Part of a small language model's weights.
Architecture: RMSNorm before each block, no biases in attention or MLP, untied embeddings, ALiBi, capped logits.
Each number is 500 + 40 x the weight over the matrix's rms, rounded and kept within 0 to 999. Layers, rows and columns count from 0. Numbers have three digits each.

# layer 4 attention output, 128x128, rms 0.188, rows 0-99, columns 64-127
464470507497501507443545448491488485578553464451517477515501535455494505491490523477484519500470491505496503521548525487538474443469544541494504513526574528483535458483472474543524543484488521
485506523466414492483478489510510460498473469549489560480520542521565527504491573513489540455511516535459522510518507494528540495557501542486534532461525520478473558486456470518448526491483494
525482492518529474471533470470487543497497457499470506460540498516504495528434514423462418541516479533519469468500520482549564438518518524567517480474512524571560535521498556468496481500475511
534513456523445538466490438481484556528487450532556497486527497525541530540473507475466466522533523507567495489536458476490506460434521485482501519445519490569522512548497497497495502497510464
460519534546483476507475500485515488507435448567528547495553492538462503547544478474517546589502526476552478529548539545531449459561530525526500518534506516459502447509557511517558488536571478
475457480557481428473525519486477526516467509494498480529548489514478454511456486504522415529468498479439521527449495526474522518525473493489477511561530511434500475525506465447564505531526508
492549501555453487519431458544549499465545474518477534477528520503535469539523538517482501539480497458519479518533482483510555426490500532435472528497552513484472509484493457479502498454494437
554474483440490480500545512461493480552470510483578516552491474458531490491522504518515555524583508471509517473501462520437485464496536517486509489531479520566536514467479500516494501462510517
512435447523500509458459465566499495427459482478458502483524480447527448473563488483445491529500476535475483471510517502493525435477562464531463522498496468549504492528510443515455484517493465
541586526483471491563489451471514492521460536540540465459454502518504485457488495496541518541478522539532517499518515475507541488476499495531513472452491500511459494487527523497520469452524484
519497502521486573552483551466514516484535567473467513511486519480508551549429565481527464525487467462458517528516503482460456460488556430472473540508470482381481492460486468471499521570485533
532447532559598527504535449538502482535507494510543536533480478455510496463558485473531552512489492516515456442459521476503460481464556515491465460497493463511497477433523525473509539458488511
560472443468469508432551474516503524460501526520539503525469490526509442504505447529508486556535453519507547491551473490462531497508453489482513497508478529509490501485504478514504489565526506
471541499451518522446477506450491505553468501493531448463477510564589511539475479494500533475438458479521474537545506540465477499530451494484525536501501477492437456504516483473517476552483508
564487512520483471423524461495484458478484549434489524421538503519486498546511570486504458471460511484470541525531503481492506535524492510509517502531494516514490488464531469498473473527521509
521486499504501476462496482483510519518488460512506437510569489457513523539495498516488483504493519524478495446466448485481524540547454539486521466492498517540464546509493505559471496478455517
537528480478543502540478511523435454462532475547530512442494523477559488513494472423547485459511457491512526552512527532451519523539547500515578477491538476501517453470514511530493477501496484
464489507440478483520495555395578510456530446470516477482504513453552554464445519505531516483490497516426462556608458486505501522499419441502531480472442531475522474462473500494477512458495512
524472503510517482469497511520535455479506506534500417488504515486495531462477518506560503550531429439542452515487516501500482473580552469485499496557569477486527424511496493554542468533527450
554574525517537477423464480534471508530502477466548499427499461490503520561451518515505460503525530560499492505564488486458524515530517517500503549486461471505488531488532521475477461546462534
506494458575465474480478470528449570449504538510480519515513431461447557559506481557463516521612482491520501461514480487492504552536479518569485498494502492520517528488489492544512465466506481
528508442556500495519455503511534505511542495460512459591595530478476507586484503497551466554529494529471506458507480542474479485507452497551502506522533536415474518531438526500531568502492493
535471488475454491485547440544448484397475501515486464505516472519473523430451456412518529416527524447506505464475515510509514455517511461531452516520508490515449424479501503501532525522507490
510499504472531524511490510500482475559577569484489498494536563472529503515452514505532509530458475554474529530506548460482420478542467489498501494450513498413448512491533503491554531529499594
499509462466486431509540475452465462467542489517489506540458435506545436500431554457470545501470549541556509505513505507471549540523561439515448499476516452522458473468529506410462523531451508
489459482476455473584522449413463485476514498511487493455515484508498545549504533518532503499537486496496491520493471460536494472475472509509485489544530490504449466470571476541528449517487495
472513463497487513457524512510554486522429459525535469478498492509573404453478530511475465491554524545515552525509493505485532504526498491463521522496422506485556483526491477480453406521522511
485466495494544518540558473503513510485490534511494472496523534498553459466494522498476510492430511499476537475484491481506470507527517505483497480489542510501514532503475521471586521450473439
479489451554526497489535542557530558492499530493507476458467534458560485468519457575519574519574494511509521514504498502505479499451489485503427476500497460502531526516497489472544487480469525
457534491531520540519501517571453519452431536492501518548508454553503503476481482425484584541532530552514470491535509477491475490522525469460420543485459449504530507562501459481481506473505493
494505529530487481544484469427553545448474486457504484538512512511553476452457489471522527471445527533529519494442487455551513540482490522466545431509487487538491530500502538474447520470453499
493510475501452468497535448535536515501432465535546523573489497530494504461482526525524513426480573528593508459428502484502567500538502457461451540505483562587504442508420513476502456410491468
456516534403541565539511471513591470424595465542488447501489463514539478544493491472483529522548510523487473502536437526514580557481511520504486506516513484462470520502520535493478515455436477
448488522511621517467517431474514467497461543488505551475444499460493519522534480483478584489536570514502479501489422502514465487479580544502445485541448458614458514475489462459467442449481514
447474507455506474502516453528552520466499439468528557535531479531542479525508555489548476490520511485501542518493468478517497480520537527547480508458492525539530495536517492500458471464439485
576486492463461456526490539476501502450520480457525545554499462557477511443482463466508486518548484524512542520458486518444459525507475531521532539468525548472526494490489561461480574454509500
462550465527469492516518520540441494484446496486468494481483488502470522518530523487452469522438536474530533516512479549547558483451511548487539475468503568515495549538463481499498505469450525
506533506489470530436460488520518476519509529488455554501512487526494463500456579512550490550492484516536587464476509473514503519488459526517460537495455500522586606474481496513454459499467496
457533487413514490510497464486550506520506505466515458525493425457497469509450503492467501495488518497515474474503454530447534488526447518473535483465458461542453509529506513485458518446466477
592471462471455488471540473516546495462545518447562531505517575570467498454516513508524529466508528457477534483545479529472480508497485444504517494533592554503510543483508469491519551460483507
574431449488590500447431505487523574511543445488535465521521514516455487524462498575513549514475563452439482500505484509543493479474506579504423509429508484562531558505422480470463530485486502
483507426503526496543516446570482461516524502540514524497485527518524539503445497499530505495476535489547470491540504405512507487448514510591496479439482541537489523505478484490520500461589501
523540502547524512454514508423461531469495496444496480554512478491516498482511538502474563524524500512455485513410477466448485513489508509497491457521495498517527473458532494512501504393472502
460508502456522490484472512462522547428484514505503508498476494491535538446489539515549468498398516486491473521510490490563507453514512479435498454430506531462494481509483547509441518480474497
465493490491491561485566470572426496479506460487548436509461495471532509494525486534535437530529531478548530508490542517477458527493479520504513509503485492506569487528515473483462451486482514
503466518561565535438494510433474511435497476512498531500540485442506538515460493458497501483539493474526522484474521508483493494531502492467507472511513484494541550456484567506532498461468540
484525550453458498505493457444492488457489514493482497468425558531517490488513542529503490500487588519483497530492498461569481499513480527519503493475514490495474510522513552478426504500468514
508483511497512491501424433498473461540531471522494529525479521519492492479557548474511564528449473485544490567487511475557465457498509475489483488509531476463481464538515490489481493492478503
477482450456509528460575518516485431477525559486538497525538502522461499443447441467523554475548545451471453499519474515511470490523518546479533517530515503538494528541496494533535501465487451
518534472484450468510518490440542466525453563469547512509452520456537511506521513511443518497537486473517521563451468550510538417542467518485559528513459524534469467458548456512505499520525467
506472533537514468490488492472483487495434505525446519502529600487493508486483541457483549485511506495506428456541505510498518546470465550513476478507517548543507525559439555493507529453534466
544451464482500498514529436511524535490498509560519491522519495487537515551479457477536406534458541505457521497512483482520516510569455528523534545499490564439447521520554512511469514502478529
531498536505521513485506459483513483530469504566477493461421506487449553516484484490430512527506551463541512509522479506498478496493519539471503515447459508481478495510489439503467504528497469
472469445462497478525562468455531494416459495486462449510435501497509528500506521485507529514516495497447497516517441486536541510467453548531426538468475550517443465520531529466493496472475532
460548504486474512530442516514542499529484510533602528569555579489503520499561506533522504497563508498519540452540507540510461496504481534516513535527504515485537503455489518500537520513541489
471443509520461512558475472463468488503496504518465487505524467468507460459435415476463457532503498565484470475500522508498528526538497487503532554486475574429471477522522497575451572524494505
504540476489482557489516573487545529476508533491553486473501489524517509529489527492471500475525563516469519486488502486476478544497449464473489535510520501534508529509479522490498522511485516
580475529523523406532476500526470462474554473450499489466487442499519463519507487473485463534503519516486474491476481482521543455506449553523534485460478463446531455505521563475526553549504501
504495540500430477540508471475492462474504500484488530514450485528481497521566507475508437474493464502517521510512496500501515507526528482487511538540495502450491469481519505520550559541496502
587451543542479454496537513479529512429545543514507487490434514563506530540462456525564517565498493550486440511560550511543475554480482531509494499486518486516493548477524518456510474485492499
528510503552475497499463519481564481506494601526534475447524424506501444531484486528519507464480507511502461491493569463485512509519500468478473520509421487447543493473468511508439488500495516
486448543559488499490468504526532520468496518525553544503549495523511468492497529516524562538516502493473468443503457469499508551505496547549458495507513535478513551519474498505482571481518465
544561519476473500530499492555513488447495540547468459463573480418520445529459458469528515540549558517497410499467501468518536535513530525550484542414477457515513508476488570486469505444487448
489533467579512439503421554423474452498496500483418480483441451471474487550464536580512486465542552479494513522486448483471553452504480537531517466486485506507493562540500574494452500497504450
536483453500496517428515470494477533480514472506501497510549497483473502524496503555509503595497529480517520468482454527531529532473516523497487488545474537519478504469431508479519519496566466
562520510498494550426483534505497510503541496512522535492510481504507491489537549449417522518490519534501490541469468450459523492468474477529494501459569467545488526414437594502569480432438539
492506419505521549511534521524488481514516501578484571463453460499544501481527487475560500502528600534503481524461497480536490503456491523511463488514484477522461526466497529488481468434464475
568485498477525457491493529485508531445494488522426529459520506510470473561525474493484508508513518512483494508517568460485482569495486517553548485457507471481484480493477565537560496496489479
503455541557461474543464500506439528467434457512470518494441549534521470439495492482446524504553557523501499527516518558479529512486548509553445493477485454563457522459480543472492442499500514
465451457512471500456445576536496573579450555488457449511559488438516498477530524492567442475462507476472528478431521538515473527499476547511476489522527479510499530504468482480542447492482506
533546487507555518459513490481542506456537488553514528515493464497478482555545527487516485461504509460522466528505429509460487515511496490487461531487483469532547531451506493501486546545447555
507499510428506509463463510564470486513554432499554508532468542465524515527524504493499526483479454491475512528511503516489458484497503432483581538530477496423559437541545443507524526551564480
478526450499522498473492520446493520460448473487483485496550504519521513477534519512493477540520516477539521534535507468500480404520462480517567471555500492508559497495519516501478524530513473
474476503532508504531487474494505522498484488481555498519515566493566469544513520479521472518450498545469489455485491448507547480479462489516517502518521487538477452506512500434508475459498516
473517474476479489489450442543416486491441549445543473440583482517491539471468513514496426570426498567466548501483510517466477472505442495548497487475529482406475459551514488521496527548572531
511568504528516549462503465494490542566522493442569494534528556499470454502474476581508521502427536483498472503486487489503520457497516512469485536482525488511504484499542463490482476521525540
556501457510430552546519476412503462482536526508539523513519504465504471496488458501539471523544517485546494477508519507525506456578485486502503479515549561533529498475502531435513523522482475
526457487477488423538489535497508511502502460478521480503491524487528485490470487498507468547461507495501481504487499458489571549484538483575489481501516499486473465555516466528474490508502535
561478508488490513523472548527506519534479537493459597489518495472554585500505510515497485554497460502523487501487512502435467478511494480502440550526480517394498494526504526518529461521546511
494439526478425461505460509519502503476484429526440530468512479501512513458547520532566472447484468530525512509479502492462531495528441480538508536478532543500503542581485553467492524527479486
532479526590493514495466514506503482503515555545531527516534521450477494507511514544530496508464444512546480488477526514574511473502498502520507541504545496490509552518506544522496582517526530
541508494530540532456493503468493484486509507496547444470448515461493527481495470526511461488552502489479508511504460483510516553467526521513507520469448527484511496515505538464502516511507511
430501507481554507557521536474537587435504550502486542489506486541501489502486560470454415544531466475490513430425452498504509473486479565478490459481465512552539544467546520488499475474466483
517516509464487495511502515453477503535484501525520549486512532533474578467526522447487479490465434476509549501465585546454485454520525447484536460585532493441574501517517503536579551473560475
517471510506522525462496465450520517480477537461492548515500540533491486549524530585496516463493467415512484480541519501530461450563457542476483509521463467525524455492486448482466507486491521
469493493459431494536507482548480493495475486516450564523459535522493511446438515519523490482432551503453524468499514508509463570538515500527484533460476528511508469506489525427498448498535485
490478539533395391468490519507502534471501494559455485545507586496488461524417456492495495526445533488503471515533444476516513507508452521486471475486445509500535475471451527491482539535525465
477527514494476486506508417528548561530508496496482493441444455521551516480480516532520439423493552528511504533515439428504567437494493557530474533461537530508483516494536468495497446476457557
511485521477449540473515496572548505472507491462542496499504529497484568436492534529492468451471511446460527517527536480527491454468519464428514503583500480463523414451501507554496496532524530
502458493537485440464517490479434476472477503462462458549420565485496554492544490507540518486482485469497459557538540537511421489477493499475510481499523486463573430537486505473539492520592473
487533503542502493484524475519532498501523552504549491527488507495518492526447497482545506520495501491475479457499491480475460543480385594525525490482500513500504554507483470529502518495459513
457441493479565422631454529534514503546503510471513531467461446503514481464521510528510499408446534536533530509496499456459515480496470416483498491501538523491460475526532421467512495507492504
595507475506501507545488510527518523522488459477438475476522525438512534509492440499514457547504497499493539472545485469532518491471531457541487480472488462522447559468522520484479519454492530
489497486514495498480482415508513505499519463421482483487502549474511424473481525456531503520509544541485498499472467449478572463464489582523463498466475487533462520464492520505507502480471517
419488427503398501503545503563500470509488463474518469502476530498492467499501554502516447507534557496501551514433449496547462451467518505485462439481491530523456451503529489510488546524453525
479471463510500473537513490527490487464513507485490542525537501542447484525540447545529503555528448515422501520496517517488475510500556463440477561539475538476500468534521476518517499533561544
474550520525529523491517489443476439533523412438470521516596535554477496509538515443470535501481517482505442455546456427433526499516521531532479523536555497499535481457518518442523503466525483
424470525523446458450453531529531594489544438498539484523543470488513457500447536523480499527491532550464513418491503474484524565508492466474442470480503460548450542487507515535486448528472492
517503476545527513502563478562469450500511479495532547465545550461465478447516509504511477546486551512494543489475508448526494535472512462546480505430457564507478462491495476588522471491525491
540471480461447505449490515476466472449422526521471539536474447483466534508558513556487437454521471475471543528463494500469452501538492505533506528494517515489566574468457503519553493483506504